Part of a small language model's weights.
Size: width 192, 3 heads of 64, MLP 768 tanh GELU, 6.71M parameters.
Architecture: LayerNorm before each block, learned positions, biases, untied embeddings, normalized queries and keys, capped logits.
Training: a variant of Muon for these matrices, 153M tokens.
Each number is 50 + 10 x the weight over its row's rms, rounded and kept within 0 to 99. Layers, rows and columns count from 0. The size before them is the row's rms in percent of the matrix's.

# layer 4 MLP up, 768x192, rms 0.127, rows 451-523, columns 144-191
111:41 45 51 32 63 54 46 33 54 46 46 48 45 56 51 49 46 43 58 50 57 41 35 62 51 52 44 49 32 44 35 61 53 37 40 67 55 65 42 56 55 36 53 59 37 49 41 57
109:47 55 57 62 49 49 63 56 65 49 39 55 53 55 56 48 49 37 38 45 49 44 37 38 48 44 39 42 59 40 27 45 53 50 44 66 56 37 63 38 40 45 66 36 50 37 46 62
105:61 49 48 39 52 49 56 47 66 52 43 40 76 54 34 57 35 51 50 38 66 54 43 57 36 54 54 68 63 56 49 59 41 56 57 35 49 59 41 56 37 44 68 44 50 35 57 35
110:45 53 70 54 40 52 41 54 48 67 47 50 45 43 76 45 36 39 52 50 59 51 51 33 54 58 57 49 69 51 40 43 36 47 36 42 66 47 63 49 63 42 48 49 66 52 43 55
104:40 50 48 38 44 47 40 35 54 57 46 34 47 42 56 71 53 42 38 46 45 37 59 58 63 45 56 52 47 83 62 60 59 57 59 48 49 47 45 58 31 63 32 49 37 31 48 41
096:44 36 64 44 45 53 66 58 62 37 40 24 51 45 40 75 58 60 59 55 46 69 50 40 49 45 51 64 60 63 57 46 57 40 45 54 35 46 41 57 58 40 52 49 24 53 49 57
103:41 52 46 55 46 54 59 52 72 49 60 47 42 52 57 63 46 47 45 51 58 58 46 25 37 40 35 51 45 65 59 35 38 47 43 39 48 67 50 51 43 41 62 62 48 46 53 56
095:55 45 57 49 60 34 57 36 43 53 60 52 40 50 67 71 40 54 58 49 54 49 38 61 50 67 39 62 39 54 42 54 51 67 53 49 44 60 56 55 63 54 51 51 68 37 64 71
103:38 54 64 57 37 49 49 35 50 51 57 51 44 56 37 59 47 61 45 66 60 51 39 42 53 28 62 45 27 44 54 40 34 57 50 40 66 51 50 41 49 55 53 45 59 56 41 45
097:57 61 45 36 39 36 45 40 43 57 62 53 47 40 31 66 62 46 34 45 57 42 51 48 48 38 60 52 63 53 53 60 57 56 29 45 55 51 39 30 59 30 58 41 64 47 51 27
097:58 41 46 43 58 52 52 57 47 50 46 55 37 31 48 54 46 37 58 55 44 45 38 41 32 52 53 50 43 57 71 58 36 45 58 55 44 33 44 43 40 72 48 50 40 66 46 49
103:36 49 64 60 20 54 21 51 47 50 73 39 50 49 54 53 54 44 40 47 54 50 47 53 30 59 49 36 41 32 67 50 62 65 56 43 46 52 56 46 48 46 52 56 60 47 40 62
097:69 36 71 62 68 52 55 58 57 61 65 39 50 44 44 56 59 49 48 47 39 32 48 49 42 73 44 60 61 61 33 42 56 36 46 50 63 48 49 53 58 31 38 37 50 44 33 55
109:48 37 43 49 50 46 54 52 45 64 53 30 43 58 56 52 49 68 68 61 44 38 59 57 63 42 55 51 62 50 40 42 49 57 37 50 60 49 53 41 31 49 70 33 38 55 24 58
106:53 56 50 57 51 60 54 63 64 55 44 59 61 54 51 53 49 45 39 54 57 37 53 33 60 56 51 44 64 58 60 53 24 53 47 54 76 54 42 42 49 59 45 41 49 72 50 64
104:60 44 62 52 63 63 44 50 60 52 36 46 43 41 47 55 46 40 48 36 46 53 47 44 57 48 55 52 55 53 54 45 49 34 47 60 52 44 44 26 47 37 61 33 42 51 64 39
102:54 47 51 49 35 54 53 35 61 55 70 39 51 41 46 36 51 59 52 45 50 42 47 49 68 53 57 46 44 47 41 25 46 45 64 56 54 61 34 48 38 37 54 57 51 59 50 46
096:40 65 37 55 40 65 48 65 67 48 51 56 54 51 59 59 44 33 35 48 32 41 56 51 51 44 45 62 56 60 41 61 41 51 48 53 55 77 30 59 44 56 50 48 56 38 42 43
090:38 45 52 42 62 53 39 43 43 59 51 46 49 50 50 35 46 52 47 47 53 69 60 66 51 55 43 48 44 58 60 61 57 48 41 61 49 42 73 63 53 47 47 73 66 47 51 35
083:51 51 57 40 46 47 47 43 59 65 57 52 57 49 55 53 46 60 50 48 52 44 47 44 67 51 53 56 50 34 62 58 68 62 32 47 38 41 43 72 75 58 46 48 47 48 32 55
098:45 36 51 50 41 60 45 52 30 36 47 36 50 30 54 43 48 57 44 56 66 41 65 47 54 56 60 49 56 61 44 44 54 47 45 44 54 67 54 37 56 45 47 50 49 23 39 60
097:36 59 55 37 41 53 60 32 39 46 49 52 51 58 57 61 41 32 47 52 37 44 56 50 40 56 67 56 60 57 68 52 46 75 36 62 69 40 56 34 52 56 34 67 51 50 56 37
103:52 59 52 50 27 44 43 51 45 52 43 48 40 50 60 60 37 41 39 50 50 48 59 54 46 49 55 52 66 41 42 30 46 52 40 42 44 64 49 40 61 49 62 46 39 28 56 52
102:37 28 56 39 65 69 61 48 52 46 54 54 55 45 50 52 33 45 62 44 37 46 43 50 57 40 62 57 37 54 63 36 64 32 44 56 45 55 58 62 65 45 60 42 55 40 62 31
096:47 48 40 43 51 62 44 57 56 59 49 49 58 39 53 39 67 59 51 49 45 65 48 53 47 53 37 70 56 41 55 52 30 35 43 50 32 37 50 52 63 46 45 45 73 31 53 50
105:38 45 67 64 39 37 41 47 48 27 34 71 48 53 54 60 49 61 43 51 56 42 49 49 64 46 57 59 45 58 55 65 50 60 45 51 57 49 33 56 50 51 45 51 38 44 62 45
104:53 51 51 41 35 67 47 35 49 45 39 42 63 51 63 64 54 59 58 49 51 40 49 46 59 43 47 46 56 55 53 42 35 66 54 42 54 34 54 46 64 66 38 45 69 46 65 40
096:48 66 55 50 30 42 38 69 46 55 68 51 53 53 55 71 60 48 44 48 31 55 44 51 58 57 49 49 51 34 48 48 49 52 55 44 24 29 49 54 54 18 48 55 52 52 50 50
105:69 41 50 44 55 45 63 58 36 51 53 52 59 38 35 52 48 65 40 73 61 65 55 52 61 49 39 52 55 54 36 56 41 60 40 56 41 64 39 43 45 36 39 51 34 36 59 56
101:56 20 49 48 34 53 45 33 42 52 44 53 70 40 50 44 37 42 35 50 59 27 65 61 53 57 36 64 47 51 38 59 47 53 51 52 45 67 29 37 43 42 45 42 44 35 53 46
109:53 47 59 67 67 51 33 58 55 42 52 47 63 47 60 35 29 53 42 42 32 55 42 49 40 54 54 58 55 18 48 38 57 49 68 50 49 54 70 57 59 50 56 50 39 48 50 55
109:43 41 57 45 42 57 39 60 47 72 48 51 49 55 54 71 43 52 37 41 44 52 34 58 60 32 43 53 44 35 47 63 56 57 61 47 53 50 42 43 49 61 50 42 43 57 21 64
100:60 54 44 55 55 41 59 52 51 54 53 59 54 50 52 36 51 54 52 56 61 50 56 30 60 45 23 57 40 45 31 56 47 71 45 47 53 52 53 35 55 52 58 39 22 42 37 54
092:50 52 51 56 35 60 49 46 53 41 44 36 37 62 34 49 68 52 60 54 55 26 49 46 51 41 39 73 39 69 36 48 41 51 44 56 34 46 52 45 67 62 58 40 46 56 47 49
096:47 62 55 55 48 44 42 52 42 51 51 34 60 42 42 58 60 45 60 64 63 43 36 51 52 76 59 40 42 48 56 52 47 57 65 70 36 32 37 68 49 51 47 52 46 43 46 53
097:43 40 38 40 58 51 64 56 52 65 46 50 50 44 57 41 52 52 66 62 39 32 32 41 45 55 41 59 31 60 52 37 43 50 38 41 34 42 58 42 46 51 45 36 58 38 40 53
102:53 45 56 64 45 41 53 50 63 64 45 56 58 56 54 38 52 39 44 45 62 29 65 32 70 54 63 50 67 69 58 47 54 54 39 64 51 57 51 43 45 44 59 66 43 45 50 37
096:37 60 48 67 53 59 39 60 54 49 57 47 49 59 59 54 35 54 61 45 40 61 53 44 44 52 47 51 62 50 58 51 54 46 53 51 53 42 48 57 33 43 56 50 41 45 44 49
106:42 37 64 32 62 45 52 44 63 52 48 50 49 53 50 63 59 33 53 42 45 53 47 38 58 56 64 58 37 42 44 69 56 57 44 51 73 54 56 61 29 58 62 47 62 56 43 40
106:42 49 66 54 59 64 56 60 45 57 64 45 48 33 50 57 51 69 53 46 29 44 60 44 40 44 40 63 37 60 64 58 59 42 31 48 35 54 53 61 66 48 50 56 49 42 45 17
094:43 59 62 49 48 69 49 57 56 42 19 57 42 47 40 63 49 33 44 59 55 53 51 56 69 46 71 52 55 56 67 45 34 53 49 46 59 72 46 49 41 63 50 40 33 29 60 51
102:56 57 55 53 51 44 50 42 65 61 43 44 57 67 51 44 36 70 56 54 33 54 50 57 52 49 42 51 54 66 57 57 29 69 62 47 51 34 47 41 28 69 60 40 60 60 33 59
095:64 44 45 52 66 49 64 33 61 55 44 44 45 68 66 54 49 39 42 40 58 69 47 39 49 53 48 57 51 45 45 46 59 60 37 49 31 47 37 48 55 58 54 42 48 54 58 46
100:42 48 68 67 56 54 32 33 57 39 71 44 31 44 56 49 50 49 61 33 61 54 34 46 49 60 57 52 57 35 70 38 60 47 42 50 44 56 60 52 47 71 51 56 44 33 50 63
095:47 39 56 49 52 48 46 37 40 57 53 51 52 44 51 53 46 40 60 40 52 74 33 28 45 46 47 59 65 46 43 67 40 43 56 52 69 58 63 54 32 50 37 60 67 41 55 37
096:66 41 56 52 54 70 52 59 65 54 47 49 46 62 59 44 45 56 48 39 56 47 59 39 36 47 64 47 56 59 42 61 45 40 66 68 59 64 38 44 47 40 54 32 59 57 55 59
096:53 37 38 48 49 51 67 44 61 42 48 65 58 48 58 52 49 68 58 45 46 53 50 41 59 54 42 55 52 70 59 51 41 45 36 47 43 35 60 47 34 47 50 69 45 39 55 56
110:49 46 49 50 54 37 58 51 50 56 63 33 64 47 50 49 41 65 50 49 43 42 48 44 40 56 46 40 72 43 61 51 71 51 45 67 51 40 51 49 54 41 57 65 36 59 36 65
097:51 32 35 30 52 38 44 53 48 47 56 45 50 28 57 60 59 47 52 49 47 49 50 41 49 65 59 61 51 53 49 51 52 54 28 68 67 46 52 39 38 52 52 48 48 49 43 25
094:48 67 55 61 51 46 51 47 64 62 52 50 62 49 59 47 33 54 63 35 41 54 55 54 48 34 40 47 39 48 35 44 66 51 38 64 48 53 62 43 44 56 48 53 59 40 35 50
107:57 50 63 45 42 37 67 33 45 44 30 59 49 46 60 47 55 50 32 50 40 56 51 41 56 61 63 38 38 51 29 39 44 57 35 58 37 75 55 58 48 50 33 46 52 54 29 47
102:60 28 56 62 45 50 54 37 43 60 51 43 67 48 57 41 48 54 46 53 51 46 43 43 33 45 52 55 38 36 50 28 54 55 46 41 35 44 50 46 66 40 55 46 62 43 58 47
102:45 41 53 66 30 56 37 44 43 57 64 55 41 62 53 50 60 60 39 48 49 41 47 55 50 28 39 21 45 54 47 58 55 50 53 55 52 64 36 58 55 45 63 32 55 21 47 56
085:28 57 51 51 41 62 59 58 38 61 60 44 65 60 60 55 45 35 50 74 37 51 67 30 42 46 32 50 61 61 59 47 65 39 58 38 47 50 39 61 63 59 61 52 49 43 73 51
103:50 57 57 51 49 51 44 52 56 51 41 39 31 31 51 58 49 60 45 54 48 49 56 29 57 56 49 48 52 51 69 44 35 52 41 47 64 65 52 68 44 57 59 50 44 44 29 47
100:38 60 59 42 40 50 49 65 32 60 38 43 36 37 40 48 48 42 38 31 40 47 55 51 60 56 65 53 56 49 46 63 64 45 61 72 56 44 28 81 47 54 52 39 46 55 67 57
103:56 51 63 55 45 46 34 42 51 49 56 44 41 45 51 63 36 68 45 43 58 53 62 50 50 55 67 56 46 49 57 49 40 54 76 62 44 60 45 57 44 52 38 49 64 34 46 52
104:11 54 54 60 51 53 51 59 45 48 54 47 64 65 54 41 57 48 56 37 44 48 47 72 73 51 53 54 51 45 45 55 41 63 69 62 43 56 53 35 47 50 53 47 38 34 51 49
102:67 49 42 54 48 44 55 52 65 46 56 55 48 54 62 54 49 56 43 53 44 48 45 59 42 39 37 49 57 35 62 43 46 40 47 47 46 41 46 49 56 49 48 68 48 47 40 65
087:37 40 55 45 48 40 34 42 50 56 56 55 48 67 41 63 55 42 56 45 43 40 47 45 51 38 52 44 32 53 52 36 69 47 42 46 43 27 58 51 42 63 52 62 48 48 47 53
091:42 45 45 58 64 51 70 63 54 63 64 41 51 34 52 50 37 56 46 47 49 65 59 35 39 45 52 49 40 76 58 55 48 56 67 52 38 48 39 49 45 50 55 45 37 46 54 54
103:58 50 40 42 26 74 36 48 54 55 53 61 51 61 64 40 46 57 52 49 51 51 46 41 39 26 46 43 49 51 48 54 70 42 52 43 48 45 64 13 44 58 61 57 28 55 48 58
091:51 41 78 41 59 59 55 50 46 41 39 59 60 47 49 52 58 55 60 31 46 49 57 65 45 54 75 46 54 65 62 62 47 49 45 61 50 55 40 72 37 55 53 64 53 41 50 44
102:61 56 42 61 53 54 28 46 45 52 47 38 53 41 58 58 24 33 57 67 65 56 34 40 45 60 57 59 62 51 52 47 45 58 64 51 69 46 37 59 66 57 54 49 27 45 57 55
101:46 45 61 63 45 55 60 30 60 60 50 57 54 57 44 41 45 65 55 54 34 45 56 43 48 54 51 63 51 56 52 60 48 57 47 43 50 42 43 49 42 53 32 51 65 41 71 47
099:39 44 61 60 42 55 55 58 60 40 43 78 35 32 70 32 57 50 51 47 43 42 46 48 49 56 59 53 57 47 40 61 50 71 44 43 52 77 48 40 44 56 49 56 60 43 33 54
100:34 44 61 42 46 57 53 71 73 46 46 56 55 50 41 40 41 49 48 28 40 45 40 43 62 56 47 65 36 39 40 51 69 22 43 63 66 37 55 59 51 48 71 51 62 66 43 40
096:60 53 50 55 39 57 51 49 68 59 32 36 44 55 48 42 37 38 53 40 52 52 56 49 54 42 51 58 45 46 67 35 41 42 65 52 53 61 42 68 40 53 59 44 64 52 23 41
103:46 58 63 68 40 60 39 48 39 34 54 47 63 46 63 50 57 45 55 46 42 41 41 44 56 37 43 48 45 56 38 71 52 62 53 61 46 39 48 76 48 68 62 46 43 44 41 53
096:54 38 54 45 51 29 48 60 53 36 50 59 47 42 51 65 45 27 45 46 58 54 36 47 48 54 58 44 38 65 73 45 43 39 53 71 56 46 45 51 50 56 49 49 49 56 56 28
089:51 44 32 58 63 50 54 59 63 48 47 41 39 65 57 47 57 45 54 36 50 68 37 38 45 48 42 55 59 43 53 39 61 39 51 44 43 56 61 66 27 45 50 56 47 28 51 51
088:58 49 37 43 41 40 45 34 57 53 38 69 58 34 56 55 46 64 51 63 45 37 41 35 51 37 42 34 40 49 50 29 44 58 43 56 57 49 57 52 51 53 55 52 53 49 31 66
094:47 57 56 66 48 44 46 61 41 31 49 48 60 51 49 56 48 56 53 67 52 54 26 60 44 60 46 40 51 44 38 41 67 40 52 48 39 46 43 50 64 59 39 37 40 55 50 60
# layer 4 MLP down (transposed), 768x192, rms 0.133, rows 451-522, columns 144-191
109:60 53 49 50 53 51 43 46 57 49 32 43 49 46 46 53 59 60 44 60 68 30 36 63 46 61 49 54 49 39 68 46 47 60 57 52 37 49 49 48 43 46 64 40 47 44 49 41
112:42 67 69 41 36 56 45 50 69 59 44 61 41 52 53 40 51 62 47 45 43 63 41 57 45 51 73 56 50 57 47 65 70 51 52 41 58 39 57 46 62 11 53 38 49 59 47 50
100:47 49 37 55 26 54 52 36 67 42 59 51 41 78 51 53 39 59 48 41 65 59 38 50 34 49 54 44 64 58 46 48 50 53 41 59 40 50 66 60 56 37 57 52 39 38 64 40
105:46 56 61 56 54 44 67 56 43 30 69 39 56 63 39 37 66 54 54 51 53 69 48 52 37 35 47 48 53 52 63 50 58 44 45 40 51 64 52 53 41 50 29 61 35 68 51 49
114:61 52 41 66 48 64 54 37 65 51 53 48 40 39 45 47 52 33 68 56 36 44 61 58 52 54 63 58 30 63 45 48 42 65 59 51 70 50 48 41 55 44 33 70 47 39 54 38
096:56 45 40 34 48 42 50 46 45 55 58 45 53 66 55 41 39 29 42 39 77 71 52 60 54 46 53 49 53 56 27 38 44 48 59 54 46 32 65 51 62 44 51 47 60 58 54 35
104:61 52 56 42 60 47 59 49 61 52 66 43 35 67 51 56 38 37 57 25 44 34 54 62 46 53 70 61 50 32 52 35 56 45 67 42 47 45 50 57 53 47 55 55 53 43 38 55
095:49 48 62 51 55 55 35 40 54 34 55 41 57 57 50 46 48 68 65 34 55 64 51 51 49 60 35 36 56 67 56 39 67 53 53 40 51 52 45 35 38 34 55 55 46 50 42 46
108:26 39 53 60 52 62 42 60 68 41 46 44 72 42 27 46 53 48 51 48 53 54 52 76 60 44 56 44 62 39 40 56 53 54 47 52 55 47 65 51 54 48 64 17 49 57 49 34
096:48 46 51 48 74 59 53 57 51 54 54 58 42 51 55 35 37 68 43 51 54 64 67 50 43 29 48 46 46 46 44 42 59 64 61 55 52 44 47 42 50 73 45 53 43 57 44 38
087:61 65 46 38 48 45 43 41 41 46 44 57 58 49 61 36 31 59 51 49 63 57 58 43 58 53 39 37 43 40 49 44 36 41 30 44 49 51 56 47 47 55 55 48 65 52 37 37
099:48 50 53 32 41 44 58 62 50 49 39 43 59 39 40 57 36 66 58 55 55 48 54 49 47 49 49 49 50 49 45 44 51 38 34 44 34 41 65 44 48 67 46 43 55 52 49 35
095:30 58 49 33 52 42 35 60 58 67 27 41 58 42 55 57 50 57 43 75 54 37 55 67 50 47 35 73 56 53 44 48 41 48 37 55 57 35 40 45 53 51 55 48 65 34 57 50
111:34 35 47 53 55 55 56 75 41 52 54 52 52 52 43 28 59 32 57 44 48 44 47 59 56 56 68 46 39 55 38 42 59 42 54 41 61 46 42 52 34 39 52 47 49 57 46 31
115:51 59 58 43 51 41 34 44 36 41 64 62 51 60 64 23 68 45 44 55 38 50 56 58 54 48 61 58 56 45 65 50 63 59 29 66 55 33 47 44 55 49 55 58 57 50 54 25
106:49 55 43 50 43 49 69 55 52 63 50 53 46 60 41 65 45 54 45 44 51 32 58 44 66 52 34 42 69 59 43 37 43 51 61 52 54 48 47 57 49 46 25 43 60 34 40 39
093:60 46 43 58 48 58 67 54 69 39 59 48 66 54 41 61 56 54 36 46 42 47 55 74 58 35 28 50 47 37 58 42 53 57 49 40 63 43 28 57 37 55 42 59 46 46 39 49
089:39 46 48 60 46 38 42 53 55 42 45 48 51 44 41 36 62 55 42 64 38 43 46 59 48 49 62 52 31 57 56 54 64 52 38 44 50 53 44 58 50 50 45 38 64 52 52 41
087:44 66 57 45 44 59 53 46 48 59 28 59 53 65 40 55 50 63 49 63 61 62 47 38 67 30 46 41 45 49 53 51 56 39 42 55 43 53 50 60 53 49 61 53 58 53 53 62
086:54 50 45 52 52 48 68 46 58 43 59 55 35 36 52 37 67 56 51 42 56 47 50 44 53 54 46 46 65 35 42 55 59 32 60 52 56 39 69 57 46 51 55 48 37 56 39 44
095:38 52 53 42 42 49 47 55 35 59 42 65 57 49 55 42 44 41 60 49 57 46 33 61 46 36 51 50 55 37 60 60 63 51 41 64 58 48 65 65 43 59 45 51 64 52 49 44
097:55 47 21 44 52 52 48 40 62 43 32 49 50 48 64 51 64 69 57 54 42 69 53 35 57 52 28 55 39 41 45 48 47 49 41 47 38 66 65 43 67 57 43 54 42 42 55 63
093:34 65 48 60 28 45 79 57 61 52 52 49 33 53 58 51 36 38 52 58 55 36 40 53 48 27 58 60 45 58 22 42 45 54 58 52 46 28 34 40 32 33 56 41 57 48 63 52
101:57 55 59 48 47 46 52 51 51 55 53 72 73 60 56 46 56 40 50 32 55 74 50 52 60 61 47 59 57 32 29 62 30 39 40 52 60 39 53 39 41 33 51 54 59 58 54 39
094:48 50 36 58 50 56 39 52 56 54 39 30 62 52 50 44 67 54 52 66 39 57 55 53 45 42 41 49 47 49 52 56 54 71 46 49 41 42 45 40 50 59 20 59 57 47 66 41
108:54 57 65 56 46 39 34 54 50 41 47 78 49 56 47 61 55 42 54 49 67 57 52 51 58 44 54 47 63 35 52 52 45 61 56 41 55 52 40 52 40 51 41 50 41 52 60 43
101:53 49 46 36 50 71 55 61 46 38 42 31 58 39 54 60 38 64 66 66 55 41 40 68 48 37 48 45 48 53 55 38 56 53 46 55 56 44 57 48 46 47 53 46 55 39 55 48
109:48 60 41 41 54 59 24 34 42 40 48 52 39 57 62 35 36 47 28 54 59 38 65 52 44 54 58 58 47 64 55 62 52 54 37 48 57 55 49 41 54 62 44 61 53 55 37 24
103:48 62 57 50 33 32 57 40 20 54 54 49 51 61 63 43 55 51 52 32 47 46 42 51 71 50 57 55 39 44 58 59 56 47 58 34 51 51 41 63 52 61 45 64 50 62 47 53
099:55 59 32 53 49 42 58 48 47 44 46 60 58 43 61 60 50 45 46 28 48 51 55 50 27 45 65 44 40 48 35 40 43 55 41 42 43 41 60 41 57 32 69 42 54 54 27 53
118:44 41 39 62 43 46 65 49 63 54 35 53 49 45 41 45 49 48 60 56 51 59 78 45 34 46 23 43 44 46 58 46 43 49 41 49 51 47 65 33 50 24 67 58 48 66 65 73
104:37 48 52 53 51 30 62 52 39 49 53 43 43 48 43 56 39 51 56 62 72 41 49 42 33 64 61 50 76 48 65 38 24 53 45 43 41 59 55 64 54 48 55 55 50 51 34 35
103:38 66 67 44 42 57 55 49 50 46 51 50 49 49 57 48 55 60 48 35 47 71 37 65 34 48 47 58 64 50 65 41 56 58 44 60 49 49 61 36 55 30 32 57 47 47 58 51
096:47 39 36 55 51 59 51 73 48 48 63 38 61 57 48 64 59 34 34 57 36 42 59 62 42 62 55 58 39 54 44 48 56 25 63 47 39 54 68 71 61 40 58 38 51 59 41 46
103:55 49 71 57 50 47 52 30 64 52 61 57 37 60 46 64 46 56 39 50 57 45 58 58 59 39 35 57 52 55 53 50 40 49 53 55 63 49 58 44 49 55 38 48 41 50 50 61
098:47 57 49 59 50 42 38 41 43 45 60 69 60 55 37 51 56 48 37 58 30 67 47 70 50 46 71 66 39 43 43 48 42 74 36 53 49 50 59 42 51 35 38 60 73 45 34 49
104:36 46 47 61 50 43 64 49 45 52 48 44 63 41 46 34 53 51 57 46 44 41 51 52 45 69 57 52 52 48 26 62 64 54 44 37 32 61 37 53 49 51 50 38 38 55 54 48
098:49 73 34 39 57 64 59 54 57 41 60 50 64 43 47 42 69 61 67 54 58 65 72 42 61 39 55 56 58 47 44 58 50 40 47 47 52 49 54 43 53 37 49 31 38 45 50 39
106:48 41 60 60 29 38 62 37 52 55 37 49 51 49 53 64 63 46 59 63 56 35 48 49 67 47 45 62 68 54 44 52 28 45 46 73 43 39 51 52 49 35 50 32 59 54 43 37
100:66 37 56 60 60 40 62 71 66 30 59 49 58 55 43 53 49 42 41 46 54 63 49 42 45 47 48 32 63 28 54 41 29 50 41 46 54 51 53 67 54 44 49 58 43 46 46 68
087:41 55 48 66 59 41 39 28 54 58 57 41 61 49 49 39 46 59 43 44 66 55 55 36 27 48 57 27 60 47 23 55 39 56 61 66 33 32 43 54 59 56 55 64 63 37 49 46
104:37 51 47 62 45 46 47 57 38 54 39 60 48 47 47 58 50 41 50 70 40 47 49 68 57 65 78 52 41 52 43 62 59 54 56 54 61 32 47 62 39 47 38 46 38 60 60 34
096:51 31 50 38 48 44 64 53 53 52 61 55 44 61 51 40 59 31 57 51 53 99 41 50 62 58 39 42 61 56 52 49 65 42 30 40 62 40 54 56 63 66 68 54 56 59 51 37
097:28 54 42 60 35 57 52 72 72 61 58 51 46 46 55 25 43 51 45 45 66 54 60 38 67 60 45 62 65 42 47 50 35 38 51 53 48 55 57 48 56 46 57 57 55 52 50 45
102:37 56 55 49 44 52 29 45 09 48 52 51 40 38 55 62 67 52 47 46 57 80 54 49 61 54 53 46 51 37 46 44 53 47 62 55 46 46 62 68 60 67 52 64 56 50 58 31
095:60 60 48 62 64 62 45 55 29 49 53 57 57 41 34 46 53 48 47 67 53 57 63 54 45 50 52 51 48 45 54 44 44 56 54 65 59 48 58 64 64 53 41 55 37 46 41 51
101:43 43 40 55 38 44 45 59 31 53 41 55 67 64 28 59 32 33 70 52 43 34 68 57 37 41 59 65 52 44 63 42 36 64 47 75 68 48 43 53 45 69 43 47 41 51 51 41
118:57 42 36 47 45 35 51 52 61 58 57 54 50 44 40 58 60 47 48 39 55 29 49 52 41 37 27 38 51 55 42 43 70 59 44 45 54 46 66 41 59 65 45 74 61 53 50 54
099:53 48 36 61 37 49 53 40 65 50 62 44 41 46 59 61 50 63 56 60 24 55 60 70 57 57 52 37 59 58 46 56 47 42 62 51 57 45 48 55 43 74 43 57 45 28 67 41
099:41 26 39 39 46 53 44 39 40 55 33 49 34 52 49 34 53 37 43 47 61 48 45 46 59 47 32 50 46 54 46 58 53 56 44 61 33 56 50 59 63 42 54 52 45 50 39 55
103:54 46 45 28 58 46 57 49 71 33 45 53 62 46 51 44 54 59 41 45 35 52 61 50 47 40 72 52 57 53 51 38 44 60 59 66 56 56 41 52 49 31 46 55 65 49 46 47
101:35 47 54 47 67 46 55 31 46 50 54 57 62 45 54 38 57 43 31 54 38 39 58 66 57 47 50 36 50 48 34 60 51 53 41 41 58 36 43 53 64 41 55 47 52 54 39 45
093:37 55 67 45 59 43 48 59 52 48 37 55 44 53 60 41 44 68 28 47 40 30 54 58 50 52 62 47 49 51 43 51 35 65 49 32 60 38 50 51 36 53 44 33 46 63 33 52
098:42 58 43 39 57 38 27 42 58 39 49 60 45 47 51 36 41 43 54 33 43 52 54 51 63 44 41 67 37 37 48 50 55 50 55 53 46 51 72 51 36 55 54 47 46 64 55 52
100:54 34 36 44 53 27 49 53 39 44 59 42 50 47 53 55 60 36 48 56 44 57 47 42 47 53 51 28 47 46 53 51 50 41 54 52 64 52 52 63 74 39 54 61 40 62 52 51
101:54 44 58 46 47 49 55 66 61 43 54 45 63 52 47 52 49 53 55 52 47 46 42 41 49 59 38 61 53 52 43 50 57 53 63 60 61 53 57 58 53 45 47 62 45 58 42 38
097:57 62 43 54 63 55 45 53 40 41 57 54 48 29 47 40 60 47 48 44 53 45 59 37 38 56 39 41 42 48 43 46 46 49 36 46 37 53 55 61 67 44 53 54 58 41 39 57
100:42 25 51 61 61 51 59 41 42 62 46 41 43 44 46 31 53 38 46 46 49 33 43 40 59 43 40 52 43 42 53 45 37 54 43 43 52 59 83 50 70 52 52 40 41 57 53 53
091:65 53 60 48 59 51 65 45 45 58 38 49 61 38 48 67 55 54 57 39 48 35 59 40 45 51 63 60 43 39 31 76 47 48 50 51 51 50 20 65 45 43 43 42 66 51 46 32
089:42 50 59 61 47 51 60 54 49 48 32 67 51 32 57 30 37 60 44 56 43 31 43 51 44 60 55 61 58 52 37 56 36 54 41 47 61 58 62 51 40 38 48 49 52 56 32 44
090:52 60 59 42 58 45 38 52 68 50 44 70 53 55 52 49 51 58 59 67 51 50 55 59 47 56 65 41 41 33 53 48 30 49 46 54 72 49 66 62 58 63 46 42 53 39 57 49
096:53 47 43 51 52 50 53 43 56 51 63 38 44 53 55 56 35 50 56 50 48 27 40 53 54 56 55 37 38 36 51 58 39 53 46 58 60 65 37 40 62 45 35 55 68 37 36 49
094:44 62 50 54 50 53 55 47 51 46 65 44 53 45 44 36 50 47 57 71 43 44 46 53 53 58 46 53 38 41 56 42 56 55 62 37 55 59 47 57 67 65 67 47 39 43 44 47
105:53 46 57 47 54 54 70 43 54 63 52 42 52 46 62 35 57 52 43 42 47 54 64 57 42 72 67 53 49 48 51 58 76 66 36 58 58 43 48 47 40 42 32 67 31 40 52 35
106:60 48 38 53 45 50 66 53 48 48 46 57 59 57 44 54 69 43 40 59 59 40 45 43 64 50 37 51 53 44 43 43 66 80 47 54 44 57 66 52 52 61 58 44 49 50 70 53
107:39 44 49 53 70 60 33 57 54 62 55 71 55 50 65 51 56 54 49 35 60 58 54 53 40 58 48 34 36 52 61 48 48 52 50 46 56 61 54 45 46 41 36 45 51 52 56 53
094:56 47 45 37 47 32 49 56 47 65 54 42 40 39 54 46 35 41 49 61 60 64 44 46 46 45 47 40 46 73 47 55 32 61 51 54 50 58 44 41 27 50 53 46 37 68 48 64
091:52 46 49 55 47 58 56 55 38 58 49 43 43 58 51 39 55 53 63 68 45 64 43 56 76 63 47 60 53 27 61 45 32 34 40 60 35 40 76 61 57 44 53 57 33 58 55 55
100:54 42 47 47 73 45 36 49 54 51 52 62 59 42 59 39 53 53 49 64 53 34 49 54 49 69 53 57 60 46 62 42 52 40 55 45 54 43 45 66 62 46 31 46 47 45 39 58
101:47 55 50 49 57 66 30 29 39 51 52 59 41 35 43 60 59 55 46 68 52 52 49 52 57 61 27 63 57 56 29 24 45 54 41 60 34 64 43 49 43 68 53 58 40 60 53 41
100:43 66 44 44 44 49 41 57 36 42 42 33 44 37 44 67 37 58 57 46 37 51 22 56 42 35 60 58 43 66 58 45 51 64 48 41 33 51 19 64 56 57 69 40 50 51 49 43
091:78 48 56 32 52 41 38 63 62 53 58 63 54 57 39 34 49 49 58 48 81 53 62 49 54 48 48 46 54 44 48 57 41 58 35 75 53 62 66 69 56 47 46 45 42 38 42 55